config.yaml
n_kv_head: 1
positions: "rope"
rope_base: 10000.0
qk_norm: false
init_std_qkv: 0.0324
lr_mult_o: 1.23
beta1: 0.95
beta2: 0.95
lr_head: 0.00771
warmup_steps: 200
batch_tokens: [16384, 32768, 65536, 131072]
steps: 2580
Each number is 500 + 50 x the weight over its row's rms, rounded and kept within 0 to 999. Layers, rows and columns count from 0. Numbers have three digits each. The size before them is the row's rms in percent of the matrix's.

# down: layer 5 MLP down (transposed), 320x160, rms 0.0687, rows 69-97, columns 0-159
# gate: layer 5 MLP gate, 320x160, rms 0.0707, rows 70-97, columns 0-159
# up: layer 5 MLP up, 320x160, rms 0.0712, rows 70-97, columns 0-159
down69 105:466548500558479479606524551471510496596584554435480454553474488506541608456480463466453512546515414554554522533564439519503476511541520460488525518445583511470478595455558483575550582509462453554476591488458479575487500497505436365428408457503464569470447448381566524468509448473500567487541512510486472515432502464535500474538518532557466460505490540549525478481452509555466510463461596525533361512456589487478550556345502433530421540507593512514471494523490522423502504572556406
gate70 097:551495473514474457512518506421483507413525469569484458445529522513469511586565523534484519517474505417432527479452601543421504517428447498520410455508560524480498519505425495447514497468617604536515479512503548512470550427519492573518572495532463500440410516539513510575429431446523396447575475558402446564539408655491544382569535479571522523558520507535509571445539461564420486525482516485487469496504434537487582521512457591506480437498491492452509557447568539459443595461459591
up70 091:518453521467513547453529477507486495494547556496426549514545543490441494521529476493524554477518514403410508435525525476517458391572466507472321532492576494517532540595484411512464587461510500453474458448483497423525576470517515594542515494534483455539405573525647571442551457487439491456525562469444489563400477548441508485532548532490546457406529600521462559524450456515468554505530548517512590483465535556519536412408464465499538489442512557431561527527440540482410551544548583
down70 100:411506503498476441471553549512557503534557496551491511498481462600505483554577423532579460407584476496552481500461519517466507461411562377535498526501473493554567469421418590508482421497543484495608517440425490519408519541484522329504553496595509390464496507480476458500569394486478537542486511535595506421561453487469506433564524453525446470542600513460541506552484565492507487555539468457561497521448537448417498556426546593513504473554467413546500557488542534437526511505474509
gate71 107:488528635524527477514465511447425496533509557443530531590482504447515549586472407499501476427539468611526501461435480500475575617455565516503449440487512497511592530442532459439467416420502453544554577542552473536347567465547452557515493435517412468464463500479531377441475527472453447511498535473478540521444427578528505439530389413462473550466482524539499530594517594425495563440545390535488430498491526457484447499489486473490427420495511513487517465568516475515523509522450489
up71 100:479491430453519451460442470477521530469487430513568412468483532576416546401532410549525509553473516547493465500528464517504394462609494459396489490471517414486533428477466483537505507474466575483503564436381444472487494524579512439419495518438460523524518439530471565545485496515525541473452487475572549537558448543507464489509495559553521460549564452528418442465459478542487430543436651495488492471580477547451483430441511383487502575530507501436498580473484457523373534452528640
down71 100:527539447513496592524545461511494557373411506579403514512581466519498489441639566505554473586476517481510442497550418473573533536490438566500578534508538479514546473439462496544514527460495462495491482426542539480632481495504467439521532458487504476518508559427467487496554499439528527476548499524412450590530574483479498556528516536523604478572550556589513460433643498601474535559451478488463460514496539525479471609458473542509569599388541426473491508437441523524509434502508450
gate72 099:595477480504609447517461427539561461551538462513464516532555514510495523532503507550563519467525536591504500532476451521528562464477589572561424503563541438427561536502571472529571503460559521465419427602596501499540504535529483421459507617513540505530458501509561463485531515513509549449442581579455519468403490451476563560469490454430513503475395589506455571410494486441517501568523447479556511453565500580519511501499364456496471542409543555622537469532490532622533477494522479
up72 101:420514487538553515406457496466516535493552475438544567427542393452433485512495497488497446573433475466485480538466602389513544534573436503523589529462458535531376422497529561455522579549520528418563410472563518449496540501456536574539509578497511442419525468524451531528478548460475500573452531513489522551506566535501463526523481484522505432593482498488466435539464456597492454524476534402537456516533624503518534454528581615424621509597467463437477482482437558500540558523469499
down72 103:521533562482535456522459428508576539478473460361514500467539519421456460416585429443533563536531473389576518533568488508550503491569494365469459497466555463508566427493550531488519533481397551507480507513569553503431564561461468522465504530457531475437543457511557514446491562531531466483536559423466478593396527560561500452380508504459472460507480535636494455551545526512490507460415529488498554547525568467467526432445562451527488468496457454501436437488561533567596544392470522
gate73 107:389484414507507456489568523507604480429504417461500584532448507458457458511488528460473456514493470530464502499530479477602496540451494476547513389433662565476475470546521434408534565506505495592508476509549504549447420477498479487587458515532600499471529507493514502467504541469548499538478486539565483411517484485567503437492500546467531525466489487619538548465331468528476513624519492519501526524530443465531528477522557443483489596450522544494427425506418545428409471531375538
up73 105:421452497562501528544520446670551543418489509420547517484476548557499557485559405535502587513407440482433544468498561533468555544416555522486486425535479527558480464539508522488603389495409513581493491549518512481496539507427527516442516498520588546465430532446514546430530584501418405478471460477521560403535566483543549465401538535563506514460362432507498493536476479514495538490487513482550510542451459474554487531573539437499499518522525482575493532385442573518530514457459426
down73 101:431591605553465559471532520501563575498467487509455435443442429506515507505478415491456508518513430571462436419506469431474453482484374518463517543488496513504546503527459470610439540443506526525490444515511564525479439548439438417528555421504493507507564598392505503421465548474449580437584459446429544499485460506504480501470520404495501495566521585426520494394422566539466557447509477450464550535519515480491505465546495532534606408515477573526526547427579559457396449529541445
gate74 101:555532505533495537504491555505538474444472474490475481486440461470482496585473476445501521490458526524485612613551508469581517521509483477504544494515487475557602438460490482550514475433505520527580416495478450492550391501451560453523511521539387560516421527481552486557508587501422501433467547440557394534533423520411521500454555671504445503505455547581413423492539482572514471469545611480350539440516498493528450579491512447479643513444544499503509442538531461487532499547471487
up74 103:488495556460468450544515485445571492427448576521543508559566468521461432485501482502600528480451543453464490560583522536601541524411527494560513477540554463455478486465507556500510418341409466567547432534535444478460470491459485529462485561656426559475452514537477476511451569484400542465492500387521507544538448540383497476467563558480405506587536521564506552492574502562465430485536491421526501476440466558594456540451481527574527504500527574477497582541524519478468483424527462
down74 100:405514501519454497473487534470549432484527579499362445532526488545569508483563480570487401548549472450553500537506452458457535519545600507440427526476460471494487445471503446516567387431526509496579451548529554482396537568579570538381534530478475477504489444441533411545501572546494550537433466453546522476413390525457546507400475529408577501622509481427382471484480583501565507510488546583489468458545513464532545451544566492502505540516428527503471537492525531535466553525523463
gate75 102:409539555484590519402401499538515430452459476444512547510558493496427557539502501483547412540552481528420545453390428474489519460474523488485488456474512523425416517574540556549561448463572423501495509454578544425477530545500437522543515485490502545528569545578497523519516558550497534469474492483394536466506605550453523493492526546408479465409573505543586531638531568455462547546527499465404578611560534480494474471491446502490527498511540512557509471596537574522523389573519534
up75 104:510444519515444398533523433539532564576414486478368480543526474563480491438637439443459510517561571548511490531449527504370556498430556526499522503548496584506504539528461498469527419518552508511515531550517492510525508542441472609492401519573529475471453553629506456458575522651475425480536519566562501518506499424458415504504466509467534470506459537508562488504531616541550459533469406525555581421537472453493520496495511558456517452485521515417489534496407523533479401491484516
down75 104:491502465430511512470622518464500488461513574482523507546509553434397414503494473524541429490498573518471485539525523374381440542530488490449469546487521580481545510445462596547496436433545453547421506480444541460478482553473532504536475526501510384467526476600486443500584580460431415508494459476550482521549489556427500531494457503517532553405515507492484416571440524607605493468545516450422536387535507614482551479579531575481514562498434579490455544479424454554514552468479498
gate76 105:484526529513436462442450476463400463599619461494448572486507542517490519543465450520443500463499480545585503448453497459446488491453493468540598447420553489539550455556531462568500405562488472509474551465552446465514527540412441571497547502585541625540460427464525444471476544553460513419492573455440503441486463479538648477466488501517511539483486458565381513475495544483559512409503519556471567515451519443486466423441500534559500474413447495507473567387425557536499553604497439
up76 105:469503543560498473510520460632513489554488580545438446478440610505476518486501549545413512381520516559458511399494418525600575450469465435454445517474457463559550424528530430425529510429432544549624489435533568395418576539484460417459500509548492512498458471514555458452568538535479516419513465515553562463484410464464518383415576480570517497510492466485482443502522496485483508464473447592387583512475515498445539466483473542524537500491562498511467504459478475551499536504582436
down76 107:525539421490423457535493399430540445561533591446474508544477607535576487457477505604449611495543589476469503476485499512463552472558524486520466527507430579511483500505494389533517431487527480480596490513523520486517405550544462397514587481497499465402457577474499507530371519482455575497498430445523526541510492485542477539594374497454402460432422569503520540533501437489561500497528443489443437458478482438533522576562421468451539501508512537490477497589555477408454457549555527
gate77 097:422506508510551543497446547495486455428585417489505459462567413438483524530507503465562547496472434488538517487527486489557524615618522572411464490554510552497588490458506503520564491434522488515547496498453460555375444498444534517479490513552422456564521548521536467447536489519427504494475554591516527562507620489511607435534499462431514455512411540579394513524436408583538506469528507475503472483499434401453500543444493389497514513442509535544539524553519428470410428628519477
up77 098:481516572509517470501553567517477450460549475544438497548507560416434471451494602557479409498462479538484525482432468442525487499465465580518553458586527569552526388541544469507526546469459502447531397592409419562431461561479597523578496509413458483435540461605514542593569479488540473642405444525644530508551498527460483458496487444532490523572458486451518529493472481514497491414476556486490524457492507520423482496480464379495425437464545481553505490530467406478526489537496548
down77 099:462523523541381451488507475453381540576541531540493451594561534439497450496474507496478466553474550506509549522473476525539594505555553404541509491615520589503417521440511526521478475506522523500479509451508492506504422425498574500462468535342501485595498513489436541450406515593573569430457539565505525427449519487511531508514454512539420517589414379491543595556491450437454424524521555441504422555541520488441541424546476446487386522481528441449516470518512449478464516480481539
gate78 114:539468452581545557466564536489412511550508471458501552546587415568592509488463483499491559561462436436491516497438432527407466519583568524497555430503407584489422572520435507487493525448551534499452488422477507555534624531480499569453439504575524460531446543506445476542558556463536483506505514516439509562498609486559526556570505437534538504598560517400500509474562549491613397495470567392496500457514582431493480527464464516438536442545469441475495535537554574566454472465467518
up78 114:502432498497567495472508578461470482551522460480474401510495495481578540550482592462595420491542512563464494498531402550564513481565432500503409475477473502350495563567628474534519507512539437490519556539585474580493494478540595510514487521545545475519520366530429522494485443459430446429457475512544397485505458539566383560549499465537452539528516491529488565544477548451534580436617513525561515538509554590482472512451438475436574502502431545504486519530483595505496458414466485
down78 110:486416504531546481412473488537498519429431373469501471386508518500565565509539624402514578565450483505441455399424533427471517553513414474449485526455533522507479527534454508457459470523502473525530497499553542457524518560509432438523526497517438463433483460503529479595547501526545476473406609545471529576516526379481472492534479506455490511573393539577489557477470539562510482478480544556440538575498601550468512392503459555527516547448594498464468617471479525476408514570498454
gate79 099:424498500570473472548469574451526563458572503495585500477508462505553533475491495421593472501490443519513532502609562550597508464528457492506615529483461530661513517476510478419441473541482571506503479590516568455550545437492468544455453434508525564401441521582548542508523591600494479527509471411543464519541542523558522524574489500468474518442538427514431612500635497466566503497494517504524577433530515399525526491551427481476472455506510496486451616537559528442593519505472525
up79 095:538534530551496404461546427361382548440468503454458510484518405560528479549513498481405429497561443477529441531515496546461439546518489459529440470462553511558530526507500600456502436420586545554538476442526457497512474463453471500465528557515478603533503527459483527495520379521484599504484477583497524542514495480535496467507488574542496592445564497502572436491468529487430483485567536604481386476469520546454469574474570433507549591374538444513437521550547482485533468629475497
down79 098:437496497425514535425513438427444490478467471588475476493509416535471523496443361631414457632510504589506510542495487482509469529511543471482541480541449483438540518532494449588458478562507446526454464473591490532462420505479518419492466514520466436527497545436521444343580469500496486453519552544449458562480461437399546510452464515509466473564536548482632480537418493461532539578464525453518428541466484589560503458498569492460582510526509423517501443443537439441408489492486546
gate80 105:411425572532581474473468488443546461543506438495410489477420500382497477458431440477477511562501473531513522458453500514492576526470434495519553463441430507543462521420592493514613489509450522410543476445511473451558529527507336501405403419510507512495493501519530447397485462472519471511529627519525567396514479548460460514514498506492453569510546514493448479554437510496499519475411563487549518441521499401475436599522504509380551502442452447412493454545501572552550501491478555
up80 111:519447516579527467429458613496515511584494521498421459416458559491576555436524431453499523491478483468498556564525501484529575508598486492524505486447458505509511546514525532622479505500432452489540535468472568462502533502377465520438437510468534473496559375530439551525456522471497505495502496592480532457458401440543482518520580566476526424436500484509410580548484564567467517521575459430504360490509547494531400450535458504594397495497584508453497553472524453372532427542479464
down80 111:511498486452542525415524474399425510477510495450502419479461447505516519552554524548363556532442556430569502479449563556442509498532502541501538483510522575476398438480546494506466479529480517484571512415546503502522525453421389477488420479437493501431386454532530528505535489460600525436416522542448581480492472464493486501507519528470436453516523556580471444501511613515544506568503525523603526513385479529623496633497489572424422493409494499482529510451437549571531417529461515
gate81 099:487493590496521561448477573455466515414431594522502512425447528515474496551532488507470510475508499628439647475473476433531572565491405520527520530510626459482471497464442506535450507418489500480516509496463525507457503415485540499416464515453516418621476529529431445486531410536449493462459438526498464508529564504495550492503483508443465559500561524582516482520561525455477533432384534481471469416601455521631497496503629516403519393493518507543504505545573429518475519529561446
up81 099:492496503417463451524515597512493522501465541454561482560392546539513496567540513563506481536380442407536402544488438548530491571444547392548430488469443474550482439550526478447517522467466484478533543509497526460526427446559507576491499511546532516483422514452562434554474548481494460564423456451414462488447478573557497520569471586484555431515521517495549586538416454431463565447561401520558444432432450499468461574481473536486544500617491472597477445462424592514474474416467497
down81 090:472557528416477457528569564485472515422463428517489446485556510451437522491454329521491493421513487453563460434549440554576526467398518409506457467476552525575564569525584401441584530448497491473491547475524594503546526507566563443520533531529567468434556503501474465498436570567478441537484522543473590526495580495562495533513477532498484512563519540479459509524524471483422546494493505492509408535493589345524503544504535521587476513537438481609430457549435457433528506418525517
gate82 103:492541553552451492414492507465581465490517466602527493511475558554472467511535462465579519551497503552500512414463461456491504441518509357570522425455598432501564461536503501541445634525520476633504521479497421517509524373572501562483438460439555574537485496552481536532556574402554523523563433599449533412523455460522526430511472527537499554566505509493518450517514448471518520530491548511380498513512461491454536479465567454485509472535513480557464506416558404541501441571380538
up82 106:509478488505475465432560432465583418483481493604539501424566490506492528475498522547504548576517573582495442525498505453520451476469471475560488480546436426481520441461419501583463561523537496502550466472466503490499425457458573556419554506453602525460399391453430522541431480454495598496544487579486544421576572426451556461446509440386453516506506444487401507533523483522517497413465510466441422508513507458591465589509458426444563521468369558489484522523523520442427560534471539
down82 101:521528550556486490554579493487539506590528436534509473453544602583431508449574417565428483515557545581538480552437659475528479468594446518549445492455549505455413535472486497555465516607481672516502536439495561540576440504573485542528460554537522504498533488450422408554481467461472509552500487500390526481470525438502436439448532496506438475450558416474453477544483464483563584494479334474462424479471481495496521423541531514530523483504510528524451453499521530512493474451495488
gate83 098:531424500470492480584514459583472513462617413537505511521548528483498353454475521464479479529534543562568488569449517651571507515413490418526482520481504443512415407479543549568521503468488532638503555583550505517432475464542543475518487480574573381559407507589491431471460531465476504499506561431467484525533526479427580455453503484406557566524574596576511477500550525513482525449498528460441468515513521445486532451470557503450481498468502534415431529517481455473487514423481575
up83 097:470526512551503548450451547475472517608523512508500468443558418444528469538534505384353539451575520451499493513388550447429566498479412486555513522503497477463563488420481534507500549536526466420518522506585492492461425522416503520505441573497502506482474559451547481450535566401530458497526425513556448395530542470385440557489515426542619518454438516402534438535481493479497467492391472568458501500478509461534493571530569519503448517408513477582506425500516473565498430457511609
down83 098:472464529496453573442539512478565488515413458513491584539477526525408537499510525507495505665487458518441457446515445504410540543409420513381513536485457512527529409430491508540469479464426367496499542508518498433559588530426491513474593483488528535500416475459453576550496589488491512569503450550482480432418654567598461487488487456501610567468470521475567484444515416499464483422466503496499379460487497499574464477526516503591504473501507513507514486525465472428550511542489449
gate84 099:524529426457503420553553498557486500498485421450547393532541567535501542493529501466510482532536448466467587525517522585463503474458442483495495529520553419548524499514522511596389536474502534510597457504565472546480522483472502421470539546410563470500491480471543524470601503459393452427471422441492543492512449450492484568487582439532538489487561574538509467447420559429516491444496456488360478513432427444462427531494614614467460531449534534487495615479489495505581390437568451
up84 098:527530503481467487531541458500537512492392517517671470477495488537516579470511522430494414516527556569517549443489403421485483475500427532450553430465573546464562504502534506544449517489567605540521514446468517523505512543411434485517478433568497490464506523478501565430599453404472488448566432620467584495575525551454625516500461525512591498429578497490575463468437555555576541481595524540534504411533530484465388435571528552544449478536503499522538511461536514501517545426494498
down84 101:583562446529510537436471534451427491557573637479472517427479533585589483475591496489444568583494494479578526587499470558420512554553510545410451517547500510461393535430465412478526463512526517473490569462540577413489487438536611565490520490456428580503555488473507540548534542479520509454423473466554553562427522519522526502482503545446420453523427507472508536603522452468492500474492521548557511513444418472520567437511491356456487519542477535510512516569469556510437574554441569
gate85 092:517551543515527473459580582510440523473529562488475510483503524484520391414434531381537520474473543431492504555576443483559536514490465477515502446484466543509521440501529402506476505499416578548400557411538513537528452483422543500497504550509468495417518466467448639522417536599524447594527575557531512462650501494521507482506384479448482468468517560412454533526525543433447579499556622498520478475495422526559524519419486569538497583519524491490432471558460429539487482468440523
up85 090:407517417485494496579560404534498615493510484556507491481558526506457643512555560626528519524461491488503512507537489518538530453490507611443544447547541425474412562513522537503474585503474542475488546423565514493468620549536544403537506508502588452532506521469441466594517480561501449470580587555438417468443463612521501542473546486474481481583472501511554498490451481493476468433486431565407481511495519524399472488601522485582516409431535487541513506453446491446535484466435542
down85 082:420520539481570500473478506473428578449596484525493525451509478477542569483541511670586492380525513537534545507467474435599519366508476627486492603471454410463535567492506513534498609478476476464481519528532547524501494574483570498543523514407523571519513448453480509566455499356468556511393472523440432511477438503488506467465539432541431463481513606504517493461470573514477480467382469520506511519464495518491428456493547526481529488572465496541540507415537544516484435522510418
gate86 091:467435437505556583550518460527530431427574502541463477536539515457450465511485465400593547546417513448508444567543591494518570459509524587453557495498515583566459429523457554511517498477510565519458513538460514510552601546444498560479520503537445520524531549514458512528372547579505443523429427401589470482545547533432469582484512500474455462529504628520499604524553472514480533521438454550533504519476547568530509516429563552394445565400508490578395506574530459514482467458456472
up86 086:488571390479485361512544428389406514568462493467454514458502458476480473494541563518527512504502591484595542462465481464449495538458449444476533556437540520482476510483466575537496564553538496624506497506485491509539545522514511556485418537536535455453402559491513527518595465454423594617539450566492538515424498532571541545457512475553510524476439506566459448531515503536387484484539451446493421572429445520467440440458509581422568402493552482467364518493547503486505496498464563
down86 092:562520588457462459582578528438438430508423689520571504474491563553387567520463452532505554484476501516521484538494520543405568530599400483492526456449481525416494432581520442498532431550477473458508484526499524435411448511537531521431454408448485518585525458395481519473474505527443448540571515518476519533516542494471560463612475496442513454391510547502496434458519495434535499609447494594485568499546510507463489480617484483458424425487503518477489535511525476527459525491526523
gate87 103:538520615539547541513427534467493549441522512419504495456489514489496471527467449440566544495439485514509580540473424454522560412462516503469534516439502479479498514432392408515506488523458572461522470473503568538430488495446475480457563607460440433530416642586612522492579430504480544506540449542470432507564459484490480548411516455419546497470510481550499432486591543562482511399591513412545481483565483455481446381519495500481548442455586598479537554560530519508536491541561471
up87 104:469512576457472513564500477497453523508424443457431565542487611477541527520583496502450545510537490537486566453507576437411492528447563457516590550510538512560478528454501516640481552546513527491495509527550506419496397504449524530505456344573398425523504483438543475458587396506518521469490467480456508511512494435531535499402672403469537454456538531405575506487535557522473539529518502471559503484577464494508457463533529450410549453488586502505462503485566468453510555436539473
down87 100:662508434515455467496447552458478494456488599524529507474402481529529480589475492480485491556474481567480554510462494431559502487589432586455498480409523478527458512459532602538486505600512450459455458445560479433430467412440428538493540486438512519545435568474488543458449538485542602545460439461466412531521494485550566540461505479525444420399566473583484415506469509519616488428542513494495538544526532622511538394504498567510537535473609481467533501532575498474488535510564482
gate88 097:508573542465475557499586530506519532513503513529482549461446441495434505520531540525497413514519537443435425452557479496589443539497522427609537473509584462472497483479536511586432533552499455525567592452587536497465454447460454390449411456520550406512538516523592491436458492461467538498506387553524410572436505483479464466560530542517449589459384544574506532511457568562505510524512473475455613548383529455560490573502550427505426487534491498521454435564514484507524608565484469
up88 097:515479399461575499521617516496438528491479514529555503542474417571478474488433472548564411476527500451479480517581553471580400546526530432584471527453608523490539436473533498545473493605426523487517488503448494566477523400436488506531465484427545519441455621506606503429479452469521531478512453540534406568457549483448561521511496526627467509546475555493479452519455597520518429417484532523424557441418491519523551548420463482470489495446447444380511489504424548455463568495483469
down88 092:474608444438535513587534444495456494527522443506535485520463433515450499513476573470480454526487517483526471578536471514432587569516520620523511430474481571596484478523474315569405399503563484467576493551452514487456469519473531470466470475482450525498494489479543583471546446494508464489482506477588496502506412475519519537605485568471590495566461479492526481543505412514515565506528540550426584568426452478469459522515439521661522665494475508499485466464524473531520553493461439
gate89 101:451450539521477393464545567495441486446441498502461436550509491478487457534484517506514530561532368568552480538452551489544440538438493495503549516441459389488510544439550465538452585517469466468440477529616412447453606474536470433454490632507528489490500571510531480572462448498493454484465522491609501503454555562464441495612544395489479520483491482577482490523413512494518425458478493440457412510500527412476521432499556512488500415494425528594431511532566418613580501502545513
up89 098:521517558459480483504491511442418591531477619537472435594541593452521501459482514527463585393501519547486542366454496512450539511432453562553575406500474385501455462423514463508531449455505601540596470447466475472447471561526496615540512559546542530435497539527523469510520491563497534599475506516474562491465427441537488396457502436506417505559466520499540517537620539508508505424463534533456478442499455475501536517548495508509438557417518482481544538513419542578629546495491491
down89 105:483523488465444500499515501404604531487475423414604438543445489523492494484555468530506370492524461433564506511565503549518427452472502633492463610522424486466507517564472456521464423443480519570416501556489401493511603475463504536450481473473511392476524478489659498544513472478485451539438482575462541442449528588453532502592550462519512523453480482557413484551534554551487513453526467455457496543554566488582522391562596530514499475482512441516442531449453485529409530464503508
gate90 109:406518518468494569485432520417519650579528541484504469461532415428529446462433508547489510459517366435487600431533472502522448511611499446564471521488448526546550450493523590543502402498478455500509448508481539471545577596509478515441590549475534532517535479489479460492424490489430590505601551543438545522525544528508542449543511430403447516523482517461497554476437537528475463580544468602501481488506435497493494539422452386555553542453534508493507482377432503527489445442474454
up90 114:563440517553437486486522536503459422419484415417533490401398510470590534489519512424541494564473562510529486534475506543548417359473405513489486404589515436516469411537576492490523581562439550527498605532563458520540494431521513482473452501531477489498462535512475533497517504480470409438514511477562454431539495520528461617492533527515493477447508558564529479421441595529554487420541470475535536520528485497460478510564465519504542443467503395529439542434585583486562596464581585
down90 101:469518584474525515573508532516533473481553426527522502562430557476527522560581537509452464445477523457528532492598608449548493560457490526482524579471566393619488424544543488468543583513396563548446568523493469432543469518417510527444453507515477463519622380564581490453558433484473498501481491449526422463568555455550422496497565532584534520452550453526500479483585501452441594453461536458507590463494478608523482460504480512506549402580537504460431443506471555485498568496491527
gate91 099:477469486493513444504451506506553559481486496572463509427520566549483444593555432440427559536456486421486519463435378458566452543435489596530500455527497410560582494440506514595463463467512565411515613491406501406548532519444520403417491538514532576561483416495406490524538550497508478413528497540515415494507467425476528531607474502457513465492483480484488554457524502461419533441611527517431511423492458550518493471495472430501532574485550630495472505534519558453480434562526463
up91 102:507394458484481551526494480408481472461442473540548515503458522543505610441515533527530431460519616509448464526521440535449540480487502500508431491507490537493369457481496516423560529404486437477517433437522467639495403442526509600522608528515559493468476476570503565448515564344467494484431499429528529484458645577501425503490526500419508522483458552449505444481449497523536464457461558541587452552548472433483485546587551591518525559426459500518492478529494485509544475480458553
down91 099:490478490529589464432538501485465494503499292448530512446513501499541473463493351517585431550509481496587428555538572487487443473553556495531571576485614561530477511487450513534522544495522406547473457517511528548381519514432583498430486509535442485511555501526607451463568537432512506551493471496560515485543428546504446466437420494552596405490475534459491495584480516533523515587409510496509526561509520385469505446440470504495471490463520435511447494527446453546579465480472443
gate92 104:492559550395417438508459579492519578385484468501495500501473473299517434532513505466480561500489491532469481444545382524516479513465514473491417502465491492552482467442518542472482474471477515663461475443500475544474515401515452467519526500505489478472458541592515453615565483488495532520537473482526446515540575507554525505562549454388568497454508438573485504517470542520501556588482602539471387495600438432519578469510494512545562590497570498467480483466546554579511497483498568
up92 109:527456427552489399494641434495535592495490469431425544489541475516536573439506547440543525436512544468502488574437550491469509507425524582530452486491484438547501541522616537471528529615536517534447429581471522509582506544460486588456523503437580520436437487546406484456426463551572547404480517516473450402548524442513487477542546538437429436468450439445470505519523484465464423412547530426447512461492539490518507474553487569419475513505452449507520429424574474453406486462448486
down92 106:488511497532562442437576507521533493429477439533519477449549582481405592497413583508453528494535555460592469563449585491482518537540522424484544542537558487500363536557546539480462564553451499466546439453537543482558492445429509573426537551515499498552553435490473480511551473475504600606489536449574430468525479541438536476469492512495475526439468413476532586429396411512537482507532453496378495596569493437523495526489525502483447479553531446449556466546526534437445388454434454
gate93 101:494572488501420543501432447521417555568522488510463477440545446538470524551480528468476534355564471476451522568498533506517568546598488518491448501552469407564453563512448495505490459432446583543495523492498440433379535465562507523396497503466473513530573511593645467565533511481569511566497508528518449516498523418484489541517546473509493410509494560612576459530640500611458468504528445458515522475481581512557577493442405484501549483530558495505574429496532552500518496485530418
up93 111:446494434490491549487623465494611409454438510567584498546522546479515469514561533491540431603455467507429506462488531507540470469435493502490495521473566551442542562490588498532457507507501516459584493531525482543514521468529507383565547456518489414472494549427439548488415543515457463413496442508488561461550500553415496516452474471513426466441480458496426576512438530528540559528568564580621492533524441544546469435557648434545469562446486521520405480508469472461552405425448542
down93 100:501557492391466457538470504526503426515507437537501473558421494475490501494499428497506562504464554492525548445533463585515519493543476430529464431547595507525458513493600561491603543489494511512514548498519466506597545517516527533417482562519497550510439447464547513521520429500485514558421430467615555441437538540522524444482505498528564503488443588463443464560457449461561457494477573595514476568544402423489423441492585391542464459507540511496491542433288559484522546465414476
gate94 099:487551541484432534510521475499553505508577516443507428514528583412467487460658524472506511512450445534421521489493534473473544550464585422473437522419453369554450537549542460542450597503392516475521433453505501525448472529464489416465513547376522409527535508539588611500534496444427460467575519455461480558456481359566420520518520449584548531515476551477488508470444454536539494430493465543478498522450487502495437545488486465464457460462515446611498470519448499606517544529548456
up94 100:522442472468496500489459537553469444586536520492488568523548549397532511479564537491519464570477510527464420484448464549430586488477470375446468463438444509511449487515512443500410460503480559470532451414446433417514486474567468473542521519474465411571588635441544509570468428495591550502568480549469500580473485419461539535482555446519466482523531628524519489477534516520500571525466508568437461517514481546526514542413489457515407435531549564597515406387521540488610504472559524
down94 101:512445483577449546559542562470511414533546489555517464525581609583460463508592607462497467472456536519493515500521570451553576481515528424536496584516455492460507518510488566500495542530483459507536488452515531460428557540449540526496568540490545504583511536472525477377536578554491447574563438567519484445502472463528526500543547494450525537526444510502479474574478433542458555454477458407408586498553437460461634536570459445474444548467560662497518529486584438455535535459605518
gate95 109:624516441453431448595543542404487482409499486463489565528452475519578445470499467550566555519527498572481503521470417538466427484464474476530491485412533477511593484451551549507513523496561551476496606473515547525442543481607616513546489491564462481420472361604459525413449459532510455553471630511498467614491505501509466396440494520535489538446489501527530450584431456506507450499424553462427559552494517451620466493482571516492445474454551488545483521469545533474500520526520502
up95 111:585525498479405467560537452482464532555501528564484565536490510531539471561549448496440522482483512465517541531604502423456459506546605419468497491393409520479529466494479610454584471443434558509462473479618511518446545514467515471515529480590525374530501537527500508434493510477530574530515461512462520531523466460425423470416560495429433545459433549535513593467497519505518594478483462584577450508547480537465515462516504448500427472540490586569470606486672519559492503576464539
down95 105:423472501411438527529488557524431531536491533482510469450490541453526531520526581433587396491507487451466501517448541473450533493543494423458481445481467568509580592446555457520550566483455436455475482522557519589552490541524370507510640575526535509467435430526453560371509519547528399463545485462500525552436514590411492458577535422521572521429547562491454523581497544564505591448489502420478572520455535573498558504475426486553495561513576482450453529465542463501500561549499472
gate96 099:449497612540570502525476453475538511443455544554444480487551453487534533555444565454489583440538502486490571382397413496562469511448451506541541560478490439496566537449461482424519486351539523486538521471561529496437516534499516569609552468510521505526474592502514423561535581514551600467541476471527470399509514505476518472464455524489594610475446523546515566541475464525587524450428522541477505458565533401455465552543517560443397453512552471590494504490415540466408478473474488
up96 094:542499469481501478507588472557519401524549601590560460536655467550437502502464503540442466511437481482625491531454497530458539529518468498473471542581419536612509469456430478551422415524559497496562535534512582508524616512549547555455526440495538533484446514429465576496455491532486448531395490443508521400411505499528539543591480508467543512443528546528472398468593456533540465524424588511453527487447492411541442445440430461485458484497437552495449488518510562496445457452509531
down96 102:506545522458483507610574511455428460540496437456536436515464482488423467402537456576554404446550460458430510526577491603585508434501510536498459514490580548547576528505483566581527522497660462545502464521537460541489479527514403511527491445485499429603525562503495541504497444524527585586564470440482509393517528556423445442463482460481422481502505506494509479437540553473514412473423531474581451420516501530451521470434534570515516446487542514476414563504474429393584463527532500
gate97 099:458519519521492468482442419480476451568564476545649493411519421481432476428503439436523558497435465588484484508435503478421550457556514526478424492459590639448552467555578524541468547529521505489472417613541491537589473451493382563546544502534501495491522391701462503426486523459531529534499454496477519486438498494501492447540474519563521517458463524525451481455485496461496510396621429511418469506519403511531468504511507497506540530537481468569507520539502470509482482464487434
up97 102:468465499452481578546484521429578521532573539438555420619573549473527489559487463554475474452580524505492506555545461555493541541564557488469591468537495411475576491502488490542438505530498451498441505518508455428600518565457398533448459530499511504523503496477518410453513576554485469471441475412455481457481474508408485514479560511530637588420502600467560441533443584512506580474500466509495475607532500552483480482574511548507546575544516483530505431514502549371546532532650495
down97 098:574493481514510443437525466527547497452550424474522497523537552486557547485567601615518453503534531467413530606419450576418461427582445454527590523587505434402418535519385403533488438502463555487504514373528462434572509438546430462413502490446430452460460453523476454542514452551434507517485498524537526471493456484477489507454489477492568515439498537441504457546509444481531466519593463548478480640509543449447480501497543465504532583508467416466557511512527557486534499457534599